python train.py --num_key_value_heads=6 --norm="rmsnorm" --attn_scale=0.177 --init_std_qkv=0.0763 --init_std_o=0.0539 --init_std_down=0.0 --optimizer="adamw" --beta2=0.95 --lr_head=0.0107 --max_grad_norm=0.5 --decay_fraction=0.561 --decay_shape="linear" --max_steps=5809
Each number is 128 + 24 x the weight over its row's rms, rounded and kept within 0 to 255. Layers, rows and columns count from 0. Numbers have three digits each. The size before them is the row's rms in percent of the matrix's.

# k: layer 3 attention key, 192x96, rms 0.115, rows 53-63, columns 0-95
# q: layer 3 attention query, 192x96, rms 0.116, rows 54-63, columns 0-95
# v: layer 3 attention value, 192x96, rms 0.082, rows 32-53, columns 0-95
# o: layer 3 attention output (transposed), 192x96, rms 0.0824, rows 32-52, columns 0-95
k53 113:141143119121106165087105147105134149116106090127155136113133122114145121162147103110105118168121123144110168128127146134108107076065149111116118148189151117156139088153193150160127107183107150130111133152114105132132146142148153120114111103146147131157136122144154120179128148116158104137
q54 110:085113112141085148123131172105147138109128123197074098168154166098165133139138133136116129147133137120161117138143145091122079124159163114136128126138155120136125155153140115155106157094141111124139146142091166122129138083119098117093132134161123132149133134187156109124122161145156098124
k54 113:148141137136100153086114123156129134156127113131113180135156118172098092102182110127082142102085161092162167120083162120133101114169106123134147109153162089151122158107162163094109167115108124132120151129109139124117126135115126175141150107103122127125131142134149118156101117094134121138
q55 106:077171098144094143148191148125108092126159143136161126089150127137152143139159082117175130090122076101162140118112137135124129138135136150134141143157121143129119146148119112133106125131137169131142112151082180104173072123094136099137139127152139132151120125105100138109120149116151117109
k55 105:109138118113144115123154134125147146121114042116110120148137101143131109154115112145138151124115092149172148115156155133088114120083117118185182163135104137101117149120192117130150102134127157110129132126129121077152106117127156134111138124114114162127131128123142120175190116101139144146
q56 100:129141159107116093122134108119096124133135116105145164141145133138131142062151153114098148139149118143125135132096121134186173102116155156121152133138142100142128110098108138162132124131076147165153133150136069130118119154155148142140098086148124139079111130133145136116108077106063137148
k56 104:075119114157144145146141132093130125105133135138109104127111130110099124145105121137177135089125121166094140109157123129112137174124103120090140112096082117086126165144071085141118120147122086144155130131113121187115183147114177130149122148130106126132129135115122119136104179169131130142
q57 107:097150080138108130087116140114137136120130126102128180154135126114172110142137153126142115160159157145135156094143122123127084112116128103120128159131151136102137176108156084143128139093128084105162125154054153109158096135132150135124132174146154145085107129135147122147090110154111119112
k57 106:104157090096142127146134137136115160139147124145177108116105121148123067131179149140126180060117143069115167102116135117145163105119156122155137182131174090112125122103125163103117117113127147130152139122136135151110146153108121131121135132134089162130165142124137122127098158133120127107
q58 101:162131151140130132134141148111140118120118174126157129092114099153108108116127146132109098174144116143127080099154159074118126128152117124164090124106125127124122135098098127122117134124107087116124163116103107142104118118144099225126157140108131146148123146144156125164183153155138107161
k58 106:150108122111133135105112154124108175154127147110172138141130158110112179155166171051089120126126155109118174169092083107125108121132097114096147127127134134147135086095135163124114104118124146141095136134140129121142159104100124124119131129147154119162120140117137081150092104128166107121
q59 102:110082085111141094119101153153145113122158126148125086155138136084125122143108089088158108143130178143131081108138129130105109095096168155140085120106137106147119160135109118138173110132103134135146113155113125108177168144160130105168135123123148110138114151135129109108130145103187118111
k59 104:128133125151093106141164102129133119152123118117138146162157104166111147142174110163091132101131143094132172125132135149115156111144150093139121132149159150123102082125109070147131173081149102085123115143152107115127102132154146129114155080071093125109125116108104136090118115109119129158
q60 103:149107118099136115101121112106180140092129131100123144147110126129176124138081143119114101107134176141117101078092102129083133135154176121144160133142119111142149109120113142128135098100100110093112133092137109124091150126112172113181113176161110113118133110156094161099118134154108122143
k60 105:115119122126091178141123115125097134138132194185185117132128163163107165137091105157129112129142140096090109110154106143163127129113147163102097154129108112153147080102154128122107136141107105133123165148157126167128133152142127157143151088116111117129146108124101135096145109151145099108
q61 118:119126105139096151131172128100115126112108166122057160131133155126114144135136135140141134154127145149147102147159160127091108127147131109176173141107126108155139135102163092132109108138113146124100154139093129123125112058109143189117159126135140097135116141137126178161115161100138126161
k61 115:120097169114144151103163089114096141133159074141134147121102135124129121116153117077073106148129170096125161106105091104097110144114114164123159120140127075142123100104153156098130122123152147152146163138122129118091148131094101164157128098140150139157135138158158108119129140121109099104
q62 096:114122142157108131093162143139085110118110129082160181104122153140159116134078147111158147142109079148118123150105137107135129153132132116083170198151096115120146140123136130173139127087132150132124116158114128104160130154148114093110159153141155096149138133116140121152138134098083123152
k62 095:097086107142149080148129142094153133114123116131125118107112096097149106120157115156132117103157130105103147152149167130112132152147133186127136144122106094062127159116175147125126080161124130168151118138117116121154144139150163097124139103110140126127180137164173163134136107111145094123
q63 109:111135140102117155118106118110168154120137102151140099160115128132113127087135118100094152108163151093146164111111125154120133135116167138143111106126148137135109149123118167116107149077143083111137167100162115157072163114142089148145083123088131111093136100165112099079119105147128135139
k63 111:132176131116092172086083142130123116155097181159104137112164154156083151142117149135124070144102118128131066109098119147137111133159130101118103110116115133147133120149101134103105101147113123116110138118131152162120153133128134138118136118129119103112113119107080152156096169161113168098
v32 126:106142097156091144163126125139122124126115119102123167151138112115132075161124107172154126131165134115089135113146093083159163137158169137148164144102118163120134120127126188108125129119134164155131099129103141113096143150088109119093162127122086174112128171161147106138152131119139118118
o32 131:162083153125151136138068132123132076126160140147145099100129144137112159085098112132106160128150130133164110151168147124101148149128120113157154097143103143103142106124126132137109108158110122142154175150183093154098149140166111150190098141112158128143114111140143127143156111111117145130
v33 135:098127151117133153116120114157139124112114088141096169185148119115115123130138124164147107102118164168104144125149106089177117140163151108085161131140125138126124156104114171157132124127148133152124125104135141091107098162145131149149131169156120097122120161093127126160112131098175157183
o33 141:139094139123129127092125146131118113162156129135147115103074110144104131143112144096132171087126115133157169135136148125127103162138141149114130116136089133127095140169166105110108121131083066149131159146119087124116108094117123109146062132144138161156117106119091122110114085098125165156
v34 107:145111144084128078167124134183108126128120109154105105153140103103114125144158143106158146142147157143111158135124103172130132150118146136113125131175182156124131125095138132125129152142130102119161141108114134121119145089141095132185121127127144179097162114105057132095120121088137120113
o34 105:091160164112095143191140156131120181163120106098148161098128158169132147103170119127125156128137103104144154179103096110142135138135098144162139175114106121141109147130143129139118123100106115103111141147111120102154104130106102115110119165118142073146115084162128118148123114120116121157
v35 135:148103150068148146099151117135112126147133144157113183132118124135099133092174125096180126103106113129166121097128096063117112103108161120121111129117126103147121097085136123120132171131132116107102103098085149110172127141169141124109088139120133142109126130111101131128128082131133165126
o35 138:094110115109178116153160108100103138133129149103151125138115133115095138116130142107108150085117134150098171141115145196184169174137114142098089124141093110120161155155123113101099142113147157113135119146119128112115121115111153120103131150097112128103166105108147118070097127125088120136
v36 117:108105136085130103106093120107100152084136087141090082150114101150108134078161107163100091162149174138138143103117110133156143120171147124116161107126132151133108055128148140136107142155144100108099165148138108124132088110170129148125147127119136131136106101141130152120128128124145152107
o36 122:165098134144124157128136146163106149162122188123158175100106119126123146114130127124133185152121095129076118142133119100117105096093127130139106123153108137149094164129140135134063139129121109184147104123103138093099143144125102117123100132170118155124155132111159126082101150120115101143
v37 103:137104147123151149148076124127149140104126145151137135151144160109115159143144140153149122163077118162163100151125145161093139130140076145104117085110107185098107124125106160115137099130160137142124099140164134097139143074073098146127148121123144132143123140114112126120119179088144138151
o37 099:098171118104111122145137178171161133122129106158151143110109103114146088154152141106149130113131139154141118155147104114108113140072106144163135137148158097110065142155169106121150157127152118159108157134139152113116122139117119122133158132166166122107124144177099109150112082118102097107
v38 112:144149144100127145138157148140094145109117092164117115119122136130152180158129159089158130127145144132116097139136110152141081107114185139159113151165165151155135147118116075136121110148098138145119160095118157160100106154110078136149124125139174100116162124126119132146151125124142074099
o38 113:089135134168116139159131126121133148147142082084136147114087165168141094113158156149121139120103153131142152158099097114129086133158117150111116135088157135097069109134113153129158133107137138094134095151128122075122108140153126128129126085133099099118126118086113183159116129151131145147
v39 111:142162118170124144113116121114152099124117140111151141121138143127143064103128141124074104130163109088038112139145122103123098106134104134137109110090133126124133179161115116093132110151114117112177122116118124138083136122162181121091130112149125093132110114145138146124122107127088145118
o39 111:150130105151130135075139103130124142120120133140102107173150135124137197184114134129108139134121136110162124109103124144161100123113157165143162138140122146125199083137096164109073114146140153129104101132120125123138164149121146152132128122118126156168120172120137138164156156121171125141
v40 130:181110172121186144113113130124178106109129124124139107125153139114113128118120102166135105160099116131157124127117125140152102118112153131124107072149108191123132120161110161144153136153089108150154121125127133117102100105072079149128143107098139104092123147154104151089140144120102141144
o40 133:103130121121089142147151159158135154129138171154159142141081159128138121130162172085119135142147121125150101167136126130096157111113087142121138147133163130094065120165103099102128127125114146146111164135090125110154104150161117136134152134176161110127138117125077109169130108106134088137
v41 114:134124111098150135160146121095162151113127097108131131150125135153169175160151149142090138169165140130111119116119110113120149129141162137125170112061105133150127117143144074095162137174115138136153155091148096094119169112149123145143106084094135103112131122118095138114123148103131166125
o41 113:124136147134154144092119147147110122119107140148173161100132147130149121111151137140122135137118099141148143141112110138144125155156134130133111113159162134074134131089113120124082160127152138125127115130150171067128119131084124090089108155144098210156124102160151138188109116133119099144
v42 114:122169143121089098147088128124100168140134108119133120134082075082114137119146161089110127171091140118114133132125130129139181107121114128108146134138179106127123133100159121153103159082168109146119145129105145120155125136187151141123121120131116104165163101110138091160138156126145100121
o42 119:092067147151098127138112110112137173112103081059118141133150102123125129148093092135141152109121142156121136116092128122143093134121134125160099097114115128182135164111157147189128109119087125137111070102149156122077130129102137119135136140116110134136120121130107135100108144155125132122
v43 117:061136140151137137113120127130107150109134114128107113126100110133154140149100101141115121106113100161115141086145128121176107120152177111166153141120166123112134178133150153163092138120135162141135112126103138133133097142147061147110108170120083130116089173097166121151135139154148113142
o43 118:146098126173134131126135118114112115111152150109115099087109160137093122097104146151138145091128112161146100111160146104070133129141139124089114106127089144103097139091119110137145116145068082170146182113159120133100123121127144140183132099150137127112121114107115155113113143089121144163
v44 113:167122109143139098137175131131148107142123112083129167141111143114145107132142163103096156163156124135091145105132106091141146108124115105086146130086125129130104108135112171155138088112136075121154156126148136131119108127159163152146095136121109117120147098139116122130126144051131081170
o44 117:139145137146140128116099139117093150116113116133142117138139108118110109146120132072154150136149130109152135126081141114206077145152147131166110139169112141146197120138151089143104170150109151137117087133110160108110112142117131122069118145124096120121112115142101128157130115132152179120
v45 097:165115131115148180098108123153147089104125106155137149156116111076078129089136091145152157117126134104129153159144121112151060164122142135121136097125111141136123125129139159132115143132116141125112122143187140088107118134114091138160164107152163146096128146137105160117131141089162158150
o45 089:132134113135103109173144177138145143170166136160165157151109126143112112144127141110144117098133142119117151139148130116101154115107099139139152141141124158121042114164127116080088121098088143141152179097145134138126107144147119155147108140143142127140132095158108121106138088097146094156
v46 111:143120144126137101122109137126178120115137150123148129118151135136127073116117132177109106144094147144133116196123147150067143125131045130134110109149100163111138138144102166126149123108107131116139076155165107128106137133100108111119136118119116140150129168166127115098106137171098151140
o46 113:143129140078087157132150133166177140133117144176142105131155129100118160146138110139126118158142126128128090102160111144082144144082125147127153133107155095147114110118140113102141122127120139114105160162092125157155138135115122123175130110143183110137155154121098094167150085139153110081
v47 121:182159125132109174164129131088146145114140147122142106116105130115108160127110126129080106123126131086120137215121168168124092168079097120129113150126105089138141137144093089122155120113109156118114138152146132124122114140118155103162138080132154089151122117139114153144134127138145133123
o47 120:085122114134106107106138132159149100154121088148135134194161089121154112172121139154130092159090129138122136113148104121113119075159113125102127123105185150139092115107147154113127094096135148116145094082135139163134125130113143128132144110126116161175137109109133158123159165131169128110
v48 127:175120140125135142135158137112146159110129126106098106135115127117132168097140110090121132153080086158139135084112172126132119142118128124133139137112101100139118051131125148176134126106139107118111159163132132134175082149126149138181106144121127113138128095121071134126137127119169081110
o48 128:115127118144098124160129133100139144131118119133135147168110117126091088142140161091148098164134102166118122141096127138142120103142119092102067143132128154115110156107179083141166152109129121145153071099115140116097123129133102101111185125140100133146146099118109139068116154115139159124
v49 110:108102128106121162149126146138083167105136123105098069137127120157130162115138147140149112141139166169087109178132140167128145140170151138144127167141081152126136097137156092151104123133132113100116166144092129123127090141172146124116103130149144159106163092115085112111127120139101144110
o49 114:104141141115122134146116149123099139132090105097141145095073149130084169109180125098137145150078107126081119101121123083148100100146139122125119121143126108144119151091131162133128136103139113082123087169107097089118120137096093113164168125122099114141167127121139116131116160137168136124
v50 105:143151139144151140171115135095108147117123143112149102153110136139148126121112133154072107132157121128066122177124110119086173102122083104167148111069137181090126132152117163135136107122123136084175119137136123135092159121110083135116105129110149122142124139161141151129132136132092128130
o50 106:137132134126135122087162138165122137148101121129141122107129144082125154106135101172123145152124105128179089093141095130103121145104135169163135122173135161111162087093149106111098133155119149108110091166124154125111150166091128148143128128138148117115182152132098143193129148119145119118
v51 113:120102154119156149130105117142162137100116137125104117150112139110092150132139099132141116161113147136178163150117140175155128109083107127105146081154161154107134101096129146177137096123125084152136140146129167132168105121140096127146080139068102114128093177121116134123141160113140130152
o51 100:095113165131097106142144118168130099104065159115136129091068132142134108125127171122155129141143073153124127167134104132100152110138118106131111110130130114128146161173160092114127113130075141144134135142112132131151149142105145092136139115123159089134117083128086114108153128079112131152
v52 102:090118167143128139130132090171150104122085122088085149127112154149142109140164139121142146132138129105120139152098150160160125125128128100142168101145182122105185135097120104133117115127113126140162124152098201144153131134115114090153098121104120109125105132146148096096171162105136132127
o52 098:102117149138117109125136063153133082101065132110101139105073141144141132119153163148131099144133098135154133166087128132132153110153144085139155108131121108122201119137129111123127097132100142125129116149106128124149158125126150100143106106111129090159117083138126117115166161096104146140
v53 117:117106115087091177164150131121140138121133111127131160133124132115111151150142139118178099093155156122136121108130086147103105095143204142136136130097116119090123151144148118083162129151113162137181111100104132091106187122141076138114114107118107131125105140114128124147142138093137141130